From a checkpoint of a small transformer trained on Wikipedia: width 640.
Each number is 50 + 10 x the weight over its row's rms, rounded and kept within 0 to 99. Layers, rows and columns count from 0. The size before them is the row's rms in percent of the matrix's.

# layer 3 MLP down (transposed), 1728x640, rms 0.0264, rows 1561-1590, columns 400-479
099:48 41 58 33 38 50 66 49 58 45 56 48 56 54 48 39 30 58 41 47 49 48 58 57 49 44 39 45 61 30 52 46 39 56 51 47 51 54 55 56 24 43 38 48 43 55 76 49 32 43 52 43 50 52 40 50 51 47 52 50 44 55 68 78 44 58 64 60 57 52 43 47 45 44 47 42 37 64 38 60
105:51 49 50 53 72 60 61 53 54 39 51 43 57 38 52 46 50 50 42 41 29 34 31 25 49 54 50 50 55 45 58 40 57 34 44 51 53 60 63 51 63 56 50 38 59 55 67 39 40 42 19 54 61 48 58 52 57 53 53 49 51 65 54 48 73 50 48 42 34 48 41 53 41 70 37 39 50 53 51 59
098:56 58 48 39 47 45 44 31 56 40 51 53 41 53 60 51 58 39 59 52 35 62 38 54 52 29 51 32 56 55 51 50 66 46 41 54 42 44 42 48 47 43 45 51 48 57 43 61 59 55 32 49 28 58 40 41 52 46 66 44 42 40 43 52 50 60 40 51 48 57 47 34 45 45 63 44 32 59 41 41
104:47 46 27 50 64 44 44 38 54 33 38 53 49 69 43 66 61 47 38 60 34 33 64 65 54 56 48 49 58 53 39 56 49 55 54 46 44 64 36 64 54 72 55 60 58 49 60 60 69 47 58 54 46 46 57 56 45 58 37 47 55 61 29 58 25 37 61 52 33 25 61 48 55 62 48 47 38 38 15 62
103:52 52 45 53 55 45 45 49 41 45 49 69 51 31 54 48 48 48 47 52 44 45 50 33 44 40 48 57 35 42 43 51 88 41 46 47 35 52 52 62 43 62 43 65 34 48 47 48 53 39 50 62 40 46 57 42 39 59 51 45 41 46 44 46 59 51 40 70 61 45 59 66 57 63 57 34 56 44 57 67
099:63 46 70 47 60 49 34 63 55 57 51 55 62 42 45 41 53 48 54 64 53 50 56 48 48 50 43 49 64 45 46 41 47 53 76 52 50 60 53 56 57 49 66 56 51 43 43 44 30 51 61 56 66 49 48 57 41 40 52 62 43 55 52 44 45 37 60 43 46 40 59 54 59 30 48 38 52 56 56 42
097:63 57 45 56 40 56 55 54 58 65 49 51 33 52 47 65 46 47 60 45 53 32 33 45 44 48 54 60 35 44 63 44 58 30 41 63 71 43 39 57 52 44 68 40 38 44 41 35 38 61 59 57 57 32 59 56 49 70 47 42 18 38 29 33 45 47 36 41 50 58 38 47 43 51 62 54 45 43 42 63
099:42 44 51 37 62 54 39 47 52 48 52 34 46 40 51 51 66 63 33 35 49 68 49 37 45 41 62 65 48 46 60 62 60 60 49 57 51 37 50 52 65 44 63 52 41 42 34 37 44 43 55 62 22 55 59 34 47 54 43 48 38 51 46 57 57 43 50 59 64 53 64 49 44 66 42 56 36 33 36 40
100:61 74 46 63 35 52 43 44 67 43 34 53 51 79 41 56 46 62 56 47 59 31 44 46 65 46 58 70 65 60 43 28 63 43 58 43 46 41 37 55 59 53 64 39 56 37 56 57 52 57 47 33 49 65 57 49 38 54 37 48 27 45 50 42 43 54 38 51 41 41 65 55 53 68 53 46 37 50 51 38
100:25 54 68 55 56 37 62 43 43 44 71 68 53 36 49 41 43 55 40 49 60 45 42 44 57 48 50 46 60 35 50 51 59 60 39 50 47 53 58 41 42 55 44 66 49 50 41 50 64 63 37 55 61 53 45 23 39 52 45 31 57 58 55 50 41 53 58 67 48 55 46 66 50 45 39 49 44 58 41 38
100:23 61 56 70 46 53 46 42 61 36 59 49 41 48 27 48 43 48 39 27 58 53 52 45 52 37 52 72 49 57 59 53 53 54 52 37 61 57 50 50 37 47 39 57 47 37 40 54 32 52 20 43 46 41 43 52 61 37 38 43 67 45 44 49 55 64 42 48 52 39 45 52 60 56 68 56 39 51 36 47
098:52 42 46 54 46 49 64 56 59 62 72 41 55 49 56 52 61 51 70 61 62 59 45 61 37 69 65 63 54 55 54 55 48 58 50 58 43 61 56 46 56 57 43 56 39 45 50 56 23 57 62 42 46 43 39 37 54 57 74 30 39 56 45 57 51 51 52 47 58 68 33 43 47 48 36 50 69 69 78 50
101:41 40 55 64 60 59 49 53 37 54 55 63 54 41 47 48 55 45 59 36 54 67 48 52 47 55 43 32 48 40 55 54 42 58 57 38 41 45 50 55 49 58 41 63 47 56 44 56 44 63 50 35 61 41 57 46 31 45 52 44 57 67 46 47 43 49 60 51 57 50 51 56 34 54 38 53 33 36 53 50
101:51 59 44 51 56 61 39 48 47 46 52 77 45 60 61 44 44 36 30 62 40 50 46 31 59 54 33 59 49 52 44 53 58 51 66 43 48 30 46 62 46 47 45 50 63 55 45 52 59 51 64 50 44 50 47 67 59 47 72 46 52 66 52 51 47 68 62 61 63 63 48 48 72 38 41 47 57 61 47 65
100:61 51 61 49 55 64 62 52 60 57 46 59 52 33 69 44 55 60 48 49 41 42 35 41 38 36 56 66 39 47 62 41 43 67 52 71 44 57 57 55 34 51 59 54 51 59 52 51 56 51 59 44 27 44 41 59 51 54 49 65 42 44 50 32 48 54 51 45 58 37 60 46 45 49 58 38 47 42 57 50
098:45 43 51 61 48 50 61 43 59 62 54 49 48 44 62 64 40 46 46 63 46 32 60 57 58 42 58 53 46 56 31 41 58 54 59 52 62 48 37 54 38 53 42 55 58 53 54 28 52 46 50 48 64 54 47 50 48 50 47 47 36 42 53 48 49 47 82 45 63 47 56 38 64 48 49 38 48 42 52 49
101:67 53 47 62 53 49 57 53 35 54 43 51 68 39 50 49 46 35 37 38 48 58 60 64 40 60 51 53 60 62 34 61 40 40 57 53 49 58 53 47 58 65 46 54 54 63 70 42 53 62 30 56 45 42 58 45 28 41 51 44 50 47 53 46 58 56 55 54 43 47 49 67 58 47 47 43 41 48 45 48
104:73 64 41 55 39 38 65 57 48 71 57 42 56 32 48 40 72 42 56 53 44 66 44 54 34 73 69 50 52 56 55 62 58 60 52 58 48 47 51 39 41 53 29 46 41 59 45 53 60 56 71 54 53 48 36 37 57 46 51 38 31 50 43 57 46 44 44 62 54 55 35 60 39 34 44 47 67 60 47 50
093:56 62 38 54 48 41 64 42 34 32 53 55 54 45 45 42 60 44 41 58 45 59 56 51 49 46 52 47 28 46 63 58 26 39 54 45 46 34 44 30 47 54 54 56 50 54 37 52 42 46 48 22 60 39 30 47 58 61 51 45 54 48 61 51 44 33 52 68 67 45 37 37 46 54 40 58 41 47 42 59
102:58 58 56 40 54 58 38 42 44 39 50 42 34 74 48 53 44 35 42 53 50 60 65 45 33 53 44 49 42 32 58 46 48 38 47 53 43 61 70 44 43 42 42 50 56 50 61 57 69 51 31 67 54 53 70 58 64 58 42 49 46 52 50 58 58 59 40 62 47 43 57 20 39 47 42 49 51 29 51 39
103:48 54 33 35 22 55 54 45 50 60 74 62 46 43 41 59 57 52 63 27 38 38 38 49 39 47 54 57 59 53 43 54 50 50 37 53 61 45 46 49 44 41 49 49 44 34 37 39 38 31 43 63 40 53 29 36 50 35 53 44 36 67 56 51 68 54 43 58 61 52 56 57 51 33 55 57 42 51 60 57
104:50 45 50 27 47 44 47 48 61 64 41 43 23 46 47 54 44 45 62 58 44 58 38 51 57 57 51 47 53 43 67 49 48 33 45 62 41 55 58 62 42 32 63 51 58 59 51 53 64 51 41 68 65 43 20 55 68 57 40 55 63 40 56 55 61 61 45 53 61 61 42 48 49 59 35 57 57 58 44 47
098:41 51 37 47 52 66 42 42 82 52 36 43 39 53 63 61 46 61 39 66 45 52 23 77 48 48 46 33 45 44 43 61 58 41 41 51 49 67 58 54 56 74 50 44 41 42 60 64 40 51 38 49 47 55 51 52 65 28 49 47 48 37 56 40 64 60 48 52 59 46 47 41 45 47 51 62 48 61 50 47
101:52 43 54 39 26 37 45 47 29 35 43 68 69 40 43 58 38 55 47 54 51 56 51 39 63 45 65 39 30 46 47 42 44 47 47 57 51 58 64 34 40 53 50 50 49 34 35 51 40 52 63 50 53 39 46 60 49 39 62 40 66 51 49 52 36 43 42 46 47 63 31 66 58 53 53 53 54 50 47 29
102:49 41 41 41 28 45 66 51 48 41 64 37 43 58 68 60 43 57 42 59 45 53 40 62 40 49 42 31 50 67 57 59 35 40 32 54 55 49 65 50 45 28 37 41 64 44 44 70 61 49 37 44 49 57 51 48 48 58 51 62 60 46 49 53 42 47 61 54 65 54 63 45 43 62 41 41 60 54 63 49
104:55 53 77 49 50 51 41 61 51 63 63 48 56 45 37 58 60 61 60 47 40 51 59 56 68 48 50 50 47 50 36 53 49 53 65 63 49 42 69 38 42 60 40 49 54 60 44 54 67 58 45 39 50 53 54 64 73 54 51 47 36 50 46 49 54 39 48 32 48 60 43 51 43 55 65 54 42 27 43 40
099:56 56 66 73 56 54 41 50 55 64 56 61 31 47 50 51 57 50 44 47 61 54 45 58 39 59 69 65 44 55 49 36 42 50 41 45 56 47 66 51 42 44 48 23 52 54 64 36 66 34 63 40 47 39 48 65 47 50 59 39 52 57 44 41 48 51 66 82 57 45 44 56 52 33 59 39 60 45 42 52
096:39 43 51 39 49 47 50 36 51 43 52 48 52 49 37 57 64 55 57 33 54 73 58 44 65 47 68 50 65 51 42 52 44 64 36 28 68 59 43 46 50 30 53 56 71 59 58 47 47 41 57 36 48 57 47 26 65 59 48 67 47 66 50 56 65 59 48 49 44 63 44 46 50 40 61 37 56 67 55 49
102:40 47 26 59 41 59 51 51 50 51 61 55 62 49 53 52 54 45 62 62 50 58 50 57 57 47 60 45 56 38 51 50 38 59 59 46 47 26 61 51 68 51 44 48 73 39 39 44 56 39 51 35 57 54 46 49 64 43 48 45 37 46 65 61 48 59 40 31 65 44 41 68 61 44 57 35 35 53 35 47
102:46 37 36 39 58 46 46 60 54 42 53 42 66 56 43 55 28 53 52 48 57 52 56 47 58 47 42 61 52 60 66 36 55 57 52 59 41 51 52 35 24 58 45 48 65 66 60 52 56 45 32 59 50 30 58 42 60 60 51 48 30 41 57 61 54 48 46 50 61 46 48 45 49 64 50 58 41 45 35 39
# layer 3 MLP gate, 1728x640, rms 0.0314, rows 1562-1590, columns 400-479
111:49 51 41 42 56 50 51 32 38 39 65 41 60 47 48 42 38 51 35 41 52 53 44 30 50 49 49 39 43 46 46 58 58 40 67 55 65 45 33 58 38 37 49 66 51 68 49 48 60 61 47 48 34 58 52 44 48 48 48 40 52 47 56 51 47 59 73 51 66 57 46 55 43 65 25 53 48 59 38 46
095:42 67 50 61 52 52 63 48 65 61 53 55 64 45 50 41 55 46 69 47 54 45 33 63 63 53 43 33 63 54 49 61 68 53 48 64 51 65 56 58 49 47 55 50 68 52 44 48 66 58 48 44 50 58 28 44 45 45 60 45 40 38 52 47 42 51 53 54 54 46 53 25 54 50 55 64 50 50 70 43
102:44 51 62 50 42 58 46 42 67 50 53 53 46 39 57 45 47 39 52 63 48 51 66 53 38 45 36 41 56 58 44 31 45 35 49 58 58 54 60 53 51 60 56 66 47 51 48 61 49 43 50 48 60 52 37 28 52 44 42 56 37 53 51 57 63 63 56 59 54 56 42 50 47 52 30 53 57 61 61 52
098:40 58 47 49 52 73 55 48 60 56 20 56 49 48 50 53 52 27 42 42 69 61 48 50 54 50 37 43 54 68 45 43 50 39 68 50 51 45 61 52 46 68 57 34 42 52 55 48 50 29 59 43 60 59 63 50 63 45 58 39 46 60 65 65 51 57 56 24 52 49 48 30 49 67 35 57 39 63 58 47
099:32 43 35 37 54 50 47 41 35 62 46 35 64 60 68 87 44 36 55 30 61 64 57 35 47 57 47 51 28 52 38 55 38 41 46 66 47 40 44 60 34 33 42 58 68 42 68 40 71 43 34 32 35 39 38 22 70 57 51 38 50 44 58 50 52 61 43 52 67 61 50 47 49 59 52 64 32 47 58 52
097:40 57 55 40 61 57 53 58 48 29 59 45 61 54 58 40 45 43 70 58 48 44 58 49 63 49 44 42 46 47 41 43 58 62 74 48 46 48 55 46 46 45 47 44 58 47 43 59 54 50 45 53 51 71 38 61 51 32 57 67 53 51 58 61 60 52 55 57 54 60 64 49 49 51 28 42 49 70 63 45
099:52 61 57 47 42 34 43 64 62 41 58 34 69 35 60 34 40 59 39 57 50 48 42 60 34 30 50 63 57 63 38 44 65 49 32 42 60 54 41 64 46 48 50 52 54 58 55 45 56 55 55 60 47 60 57 54 55 32 32 40 45 44 40 50 70 63 45 56 38 51 63 67 62 62 49 41 55 46 58 63
099:52 52 23 62 45 58 65 53 46 50 25 52 52 53 44 48 53 66 55 54 44 44 43 48 49 34 42 58 57 38 55 43 62 57 42 52 53 44 39 53 43 49 72 41 61 51 47 54 51 57 54 46 59 52 56 52 51 47 50 34 50 38 47 55 53 64 30 49 60 41 57 48 57 52 44 52 54 53 59 56
100:41 67 22 57 55 51 47 29 43 59 60 47 45 61 55 59 50 49 53 64 41 44 47 53 39 34 28 41 33 55 50 41 51 42 57 48 53 52 53 63 60 53 56 57 53 49 38 43 49 38 49 42 61 42 57 47 36 50 55 45 51 55 61 72 67 71 49 51 49 52 42 31 50 68 43 37 44 34 55 49
095:66 63 40 58 36 37 38 56 48 39 42 63 41 38 53 37 37 52 55 45 39 46 41 42 38 52 58 37 50 50 54 49 54 43 46 60 70 47 55 65 49 35 58 44 55 44 37 69 58 56 48 55 18 46 61 56 50 26 57 50 50 46 39 31 55 59 46 65 55 63 38 57 58 62 48 54 56 26 53 67
102:70 70 38 47 49 70 50 53 61 39 52 57 46 47 66 39 52 56 54 44 51 52 40 72 78 53 52 56 42 59 62 34 53 55 51 66 45 30 49 50 70 52 57 48 58 75 75 50 60 52 57 45 55 59 49 57 54 37 29 42 45 55 39 50 41 47 52 62 60 35 46 49 53 58 54 62 58 51 55 60
096:51 53 64 42 59 33 29 57 58 64 51 56 30 61 71 49 46 39 44 37 51 54 51 54 41 53 34 46 56 45 33 57 49 38 61 50 55 51 50 63 54 56 35 51 41 67 45 39 46 37 43 66 61 36 52 44 55 42 33 38 45 53 52 36 60 64 44 51 42 33 70 67 44 42 40 50 52 56 47 45
101:61 43 52 67 60 56 36 45 54 27 64 40 69 39 33 44 55 45 55 35 63 37 59 33 47 43 54 64 32 67 46 53 50 44 59 74 44 66 51 50 45 69 75 57 52 69 56 49 49 56 34 59 45 58 42 46 46 50 35 47 47 61 42 45 54 37 50 49 57 62 42 43 55 61 53 63 63 57 58 44
098:41 43 43 39 60 49 34 47 48 38 31 43 45 43 49 48 49 55 57 43 58 42 66 40 45 34 37 36 51 58 56 50 56 58 58 46 61 50 47 71 38 46 57 58 58 58 69 51 49 40 45 47 36 60 37 56 46 47 55 29 37 68 39 64 53 71 41 57 62 66 55 64 39 49 51 44 63 48 51 39
093:71 57 56 47 59 47 78 61 39 39 48 44 42 54 47 51 56 54 52 56 43 30 50 41 38 47 37 55 57 54 64 47 34 53 40 60 33 45 50 59 38 51 44 39 60 48 39 54 55 37 53 31 41 55 47 44 40 78 37 48 36 45 42 59 51 39 43 61 45 46 38 49 38 64 51 37 42 76 38 50
104:63 41 64 65 39 55 77 35 42 29 46 47 63 45 43 63 48 43 62 44 54 60 64 54 49 61 38 47 55 64 29 39 46 41 48 52 41 71 54 35 29 39 47 51 44 67 45 57 45 57 50 66 43 58 44 52 43 32 43 48 60 39 48 55 42 58 51 41 46 52 56 67 53 40 40 47 44 55 58 35
106:45 26 66 48 63 35 58 40 49 53 59 45 52 28 47 51 57 50 58 39 44 45 49 61 57 74 54 51 26 53 50 33 58 47 52 64 53 53 63 33 42 42 49 71 55 39 60 56 74 51 43 62 47 60 43 39 54 43 58 41 47 64 57 51 51 47 44 58 65 59 56 74 40 36 38 44 55 60 48 46
093:69 52 69 51 67 49 54 47 62 64 54 50 63 57 67 67 42 40 54 43 62 55 48 46 66 30 61 63 38 57 59 55 32 36 66 46 51 42 38 60 50 58 53 48 51 50 63 50 54 50 51 55 38 66 61 53 47 46 49 62 47 74 50 47 55 38 46 70 64 48 59 46 65 32 49 63 45 59 43 50
102:59 40 33 50 49 58 50 56 39 69 55 54 56 48 54 62 50 33 38 50 73 56 33 48 52 45 61 51 50 45 59 60 25 42 43 55 61 59 44 50 52 39 43 51 51 47 45 53 64 49 51 47 50 64 73 43 37 67 42 35 48 61 53 34 52 57 37 39 29 48 36 58 41 45 43 53 32 44 38 48
103:38 47 38 65 46 54 57 58 21 44 59 41 37 74 66 79 35 41 25 57 48 61 57 54 56 42 38 57 39 42 63 58 45 55 42 64 44 39 35 61 31 33 67 57 44 54 66 48 44 65 58 36 32 72 53 61 47 70 39 40 64 55 64 49 57 55 33 69 55 62 41 50 40 45 31 68 50 66 30 51
101:62 39 36 62 55 50 46 45 51 34 28 63 50 61 41 49 54 42 39 57 64 35 33 53 56 69 53 38 59 58 55 51 71 59 36 65 46 48 47 65 65 65 46 55 23 52 55 47 51 42 24 42 45 20 51 47 80 45 32 48 45 46 56 48 61 63 39 52 68 41 49 51 39 54 56 54 54 67 39 35
099:39 44 46 43 70 74 43 33 62 56 43 54 53 60 53 56 48 60 44 44 46 71 40 45 68 55 40 37 37 28 58 37 58 54 42 62 51 56 45 45 58 58 57 59 58 45 45 47 32 50 46 39 42 46 59 52 61 64 54 40 35 40 47 54 57 44 38 43 46 41 54 66 60 72 53 40 67 42 81 48
100:54 35 33 39 72 52 49 57 62 55 70 35 62 44 57 46 33 37 64 64 42 56 38 47 46 46 44 48 43 46 44 60 49 24 59 34 53 59 50 43 43 58 25 39 60 56 58 43 41 41 39 74 39 44 46 60 35 50 58 49 48 45 57 48 46 74 50 50 42 54 44 46 49 41 50 28 56 58 45 32
102:46 60 46 75 36 45 52 56 50 42 54 67 49 54 28 55 33 54 61 46 58 57 48 52 48 51 49 59 52 46 45 50 55 59 57 57 64 46 25 62 54 68 45 51 35 50 80 42 42 43 55 67 35 39 46 52 59 40 39 42 43 54 43 49 58 61 54 40 52 22 39 52 52 54 44 54 46 74 51 48
100:40 55 47 45 55 50 58 36 48 61 60 46 55 37 56 56 39 49 73 48 52 65 35 63 51 30 75 44 59 46 34 55 63 48 59 65 36 37 48 46 38 64 57 47 72 51 54 55 35 55 45 65 73 52 54 54 62 56 49 29 37 57 40 47 65 61 59 41 42 55 65 43 26 41 51 35 81 53 62 46
102:48 50 48 47 57 57 56 51 50 52 29 66 60 60 60 55 45 60 54 49 40 40 57 45 45 42 45 49 41 40 46 49 40 61 43 36 41 42 68 63 36 37 77 35 51 57 59 48 67 59 53 46 49 50 50 61 47 41 52 61 45 32 41 41 50 43 48 37 37 61 61 39 38 52 40 52 59 33 44 55
098:54 40 36 43 62 38 34 66 52 51 44 63 60 47 56 49 60 36 45 60 47 33 56 67 57 37 35 44 46 52 45 56 43 38 38 65 57 53 44 59 40 38 53 52 44 45 47 35 34 50 60 30 57 49 44 47 48 59 43 29 58 30 45 67 38 59 51 56 53 50 56 48 33 45 42 34 46 48 41 47
099:73 68 71 58 41 54 50 64 57 54 50 73 59 60 55 39 48 60 43 61 47 49 40 52 54 52 34 46 49 58 55 70 39 44 39 56 44 47 40 61 45 55 51 54 55 42 60 63 37 48 36 60 48 46 41 54 63 59 52 50 68 50 47 42 62 56 34 53 41 43 74 40 53 63 50 48 57 62 67 41
103:66 37 43 46 60 57 41 47 67 57 47 64 51 51 46 47 41 48 50 70 48 31 73 48 37 55 60 51 42 27 40 50 52 49 47 52 46 49 36 60 51 40 56 56 40 33 53 56 34 45 80 65 55 57 43 44 38 45 58 43 49 61 47 54 51 48 42 60 48 61 61 43 65 64 31 62 67 46 57 42
# layer 3 MLP up, 1728x640, rms 0.0301, rows 1562-1590, columns 400-479
107:56 64 46 66 53 35 47 42 57 43 51 51 59 49 45 42 40 47 57 67 48 40 59 38 42 66 35 61 40 48 53 40 52 50 43 37 60 51 57 49 46 48 62 54 54 71 67 43 54 49 37 55 43 56 53 61 54 37 62 67 52 37 44 53 43 43 53 42 37 45 38 53 41 44 60 49 49 43 32 52
096:49 49 63 59 63 57 47 46 35 55 52 42 50 46 48 35 52 40 53 28 68 69 49 57 65 48 48 36 47 53 50 68 34 37 50 47 40 61 40 42 44 51 52 34 46 31 38 38 27 45 50 64 48 51 59 44 62 48 55 48 45 34 41 50 40 55 56 48 42 55 25 57 36 58 46 44 73 46 41 53
103:49 33 38 49 49 66 62 40 66 64 45 39 46 60 57 56 49 53 50 41 53 64 57 58 45 56 61 65 68 51 53 53 73 56 54 59 22 39 40 45 22 40 49 56 44 31 44 55 49 68 41 46 56 52 49 25 55 52 30 57 49 51 49 61 37 56 53 53 55 43 57 28 57 45 40 39 49 53 54 34
103:46 68 66 84 55 61 48 60 57 48 37 44 32 44 71 56 54 45 45 59 52 56 60 52 51 43 50 65 57 57 51 48 51 44 55 59 43 57 53 55 67 68 59 54 28 48 57 52 41 47 44 64 66 44 63 41 62 68 49 44 52 54 51 55 40 41 54 63 44 48 49 34 77 48 65 40 40 50 37 53
101:48 54 58 35 49 44 45 28 60 56 45 34 52 39 57 48 46 53 67 49 76 54 51 54 56 56 49 61 35 41 52 47 40 60 60 63 59 42 45 38 55 59 46 57 56 65 64 45 55 60 56 42 49 38 60 45 42 63 62 54 29 58 46 49 39 44 49 36 49 63 49 67 42 35 38 38 46 43 42 53
100:60 53 56 55 49 46 45 59 69 55 46 53 62 46 51 55 49 38 54 57 43 37 54 50 65 35 60 60 51 53 56 52 45 52 55 39 47 44 56 45 57 56 60 40 54 52 32 71 49 50 67 55 58 42 40 69 57 52 48 64 41 55 50 44 41 15 60 53 56 50 54 46 37 57 55 45 53 45 49 39
098:52 50 56 51 60 37 36 59 70 59 66 68 41 59 50 53 56 64 44 61 49 65 48 42 59 42 50 67 53 53 42 54 53 51 65 61 46 40 37 46 66 64 40 56 53 52 52 60 33 48 56 32 56 59 56 46 48 47 59 73 64 49 73 54 41 50 42 49 50 53 41 48 57 55 64 66 51 60 51 69
098:47 48 37 50 45 45 64 33 52 53 50 61 70 60 36 50 47 47 60 56 71 43 39 66 39 55 41 43 40 38 44 38 40 44 55 40 65 35 48 44 46 59 47 55 54 56 67 54 59 63 52 35 41 51 57 58 42 52 41 49 47 43 45 45 55 53 42 60 35 48 59 68 36 50 50 40 41 45 71 50
102:61 53 58 66 66 41 57 39 78 60 44 47 58 46 54 73 54 37 41 59 49 57 60 55 59 30 47 49 64 57 61 48 61 52 53 55 86 56 62 54 66 55 63 41 43 64 51 68 34 61 48 38 46 58 64 36 71 55 46 41 54 46 54 38 55 39 47 43 61 50 56 27 70 53 65 36 74 60 59 58
098:59 66 53 48 52 49 47 57 52 58 60 50 64 43 48 44 54 62 54 57 56 61 57 53 45 37 72 68 59 41 56 47 66 49 66 54 48 43 34 43 38 55 54 60 35 54 48 59 35 55 48 57 56 59 60 61 54 51 57 64 42 35 43 56 53 42 52 59 40 68 36 30 55 48 29 45 55 43 70 62
100:58 53 54 44 67 73 65 47 42 51 48 51 55 58 60 40 54 55 48 48 53 81 44 61 57 51 43 35 42 62 58 42 47 45 58 52 42 50 56 40 59 50 73 59 35 53 46 43 65 52 53 52 57 41 63 54 50 72 43 46 47 47 57 34 41 46 56 43 71 35 48 52 43 45 43 45 51 50 69 48
099:44 48 68 56 49 52 32 29 51 26 46 36 54 33 47 50 45 57 38 26 58 54 64 42 56 71 53 48 51 41 51 62 49 44 62 55 64 47 48 55 49 42 63 61 39 59 37 61 45 61 48 53 34 34 39 65 60 63 68 56 49 51 37 48 54 47 62 55 52 64 56 46 53 37 48 46 67 37 48 48
101:48 44 49 47 31 35 53 46 51 52 72 38 45 56 57 62 53 59 28 53 55 40 46 41 54 46 58 67 30 44 44 43 42 51 61 66 47 71 56 59 43 58 61 36 24 44 33 44 37 50 45 63 41 63 53 56 53 54 61 42 74 43 62 57 55 49 45 51 42 41 36 57 55 53 52 36 56 48 37 45
096:48 63 52 48 37 51 58 43 52 55 38 47 61 75 53 50 53 43 40 48 40 49 44 61 51 63 27 54 49 33 60 47 47 55 49 46 48 45 70 55 46 46 44 55 56 60 50 48 50 51 39 58 58 46 64 43 43 52 39 63 35 53 61 53 46 58 70 40 49 44 50 44 41 49 62 52 53 50 59 47
099:50 66 58 55 51 56 40 45 41 53 49 46 44 37 31 34 50 65 46 40 48 68 52 46 54 49 37 51 41 55 54 41 54 56 33 56 47 44 57 68 47 50 57 46 48 37 56 47 53 77 46 43 54 60 47 44 48 62 51 43 43 53 40 50 45 43 18 46 50 49 54 52 41 37 58 41 39 42 34 56
104:42 53 29 33 57 55 28 45 60 50 46 54 40 40 65 51 47 63 39 56 43 52 48 40 51 47 41 50 41 38 43 46 49 39 58 40 44 44 40 57 61 57 46 51 35 39 63 24 46 41 53 38 56 50 39 55 40 44 52 60 52 56 37 40 38 68 58 69 42 45 42 53 65 70 70 43 42 45 75 61
103:44 57 60 33 53 49 51 60 49 54 56 57 48 45 36 47 40 59 58 69 47 44 55 50 48 43 51 44 53 30 55 33 40 44 51 53 32 66 58 70 59 66 60 59 63 53 52 53 56 43 49 59 62 68 58 38 44 39 43 71 56 59 48 49 60 46 52 59 49 60 46 67 39 70 56 51 54 52 59 57
095:48 56 51 39 46 43 53 32 56 39 44 42 37 54 75 69 54 48 74 50 63 52 37 71 56 43 44 64 58 37 40 52 60 58 46 48 62 35 58 44 59 58 47 64 30 36 69 46 63 50 42 63 46 55 52 43 48 63 64 47 48 50 57 46 62 51 48 55 19 55 66 44 47 46 46 55 55 50 62 52
100:41 45 40 61 43 54 38 57 46 41 57 46 59 50 64 58 51 42 35 53 43 50 49 58 52 41 41 45 62 24 66 36 47 45 48 40 48 64 71 58 50 57 56 54 63 42 59 43 57 41 56 33 56 50 58 47 59 47 54 53 62 37 37 56 42 61 42 46 49 71 50 46 32 50 38 48 61 43 40 54
099:44 37 42 54 47 62 44 38 41 51 45 62 41 51 51 46 64 44 45 53 50 51 22 51 35 34 69 54 46 51 65 69 37 52 56 52 47 42 51 53 53 61 55 51 31 30 55 57 54 47 53 68 44 59 63 58 37 66 53 64 56 62 45 52 44 38 56 50 54 53 58 37 56 48 67 58 62 62 36 40
104:60 41 54 52 63 39 44 69 46 40 41 52 52 36 52 29 42 60 51 55 47 57 39 44 68 40 74 50 54 60 60 53 49 55 30 60 49 44 60 66 50 40 48 53 67 49 58 65 33 38 40 55 57 52 53 52 41 53 51 57 33 55 45 50 48 64 45 63 64 78 53 67 61 46 39 81 66 56 47 47
099:38 40 59 45 44 71 47 51 42 30 31 50 38 36 48 43 60 36 53 47 46 32 47 48 48 57 65 51 42 54 59 47 51 63 56 37 36 39 25 39 48 55 45 58 45 40 61 35 62 37 58 61 44 48 39 53 42 46 55 41 48 59 55 75 52 59 58 56 46 47 47 52 43 47 44 76 42 70 38 50
102:31 46 57 49 58 54 51 41 61 33 44 44 37 38 58 48 61 40 56 60 65 38 58 46 52 36 60 40 37 44 62 43 48 57 38 59 33 62 43 53 27 45 53 58 47 44 45 50 67 36 31 60 57 39 60 53 62 61 69 42 59 59 60 40 49 47 39 60 58 55 45 44 52 49 41 62 51 47 43 45
102:59 36 56 40 48 49 46 50 51 52 44 45 35 71 61 46 66 36 49 33 48 43 60 50 45 39 57 56 69 54 67 42 37 44 55 36 54 64 72 45 62 50 19 57 46 49 56 60 44 73 38 54 52 57 44 46 49 49 46 55 30 31 60 51 33 46 59 44 35 34 67 46 53 49 37 41 31 41 55 37
101:56 59 62 44 61 49 47 59 58 54 54 54 59 50 35 47 50 61 74 49 60 33 47 50 64 40 59 69 52 54 62 52 44 34 51 51 42 58 54 61 61 51 53 55 36 39 53 40 58 55 56 65 38 50 39 45 52 44 33 53 69 65 45 61 45 51 46 41 56 67 44 30 58 60 57 49 46 48 47 46
100:57 61 43 55 45 63 70 58 53 43 49 53 58 64 40 31 49 46 59 56 22 60 64 65 50 50 41 43 63 26 50 61 53 49 43 50 49 55 56 42 45 44 54 61 38 46 52 43 47 56 29 54 42 47 50 55 48 54 38 45 47 56 40 45 53 56 27 43 64 59 58 54 44 58 44 73 64 63 46 62
099:53 54 39 37 52 60 56 48 61 41 45 78 71 42 59 62 52 47 39 43 35 54 42 50 36 40 49 37 38 45 64 52 46 59 50 57 53 56 52 51 46 45 42 49 53 54 44 40 31 39 39 36 52 48 48 42 45 60 40 36 39 25 41 41 49 37 56 54 68 63 46 34 50 56 44 53 61 52 39 57
102:57 66 69 33 43 35 50 61 44 32 55 55 60 52 37 56 51 79 48 59 41 41 44 47 54 60 44 43 65 52 34 51 42 38 50 52 36 47 38 34 55 45 52 67 58 53 55 38 41 62 50 56 52 40 39 39 61 48 53 36 56 37 56 55 59 51 48 52 53 26 49 54 40 54 53 42 46 58 42 42
099:39 32 45 39 54 46 70 51 51 40 50 44 48 40 47 49 38 40 52 46 45 64 48 44 51 42 53 51 38 52 64 67 43 57 62 45 60 49 57 42 55 58 33 66 38 28 40 54 65 42 38 58 44 27 57 57 52 39 51 48 49 63 34 43 50 49 59 47 61 49 42 82 50 26 47 70 59 45 40 42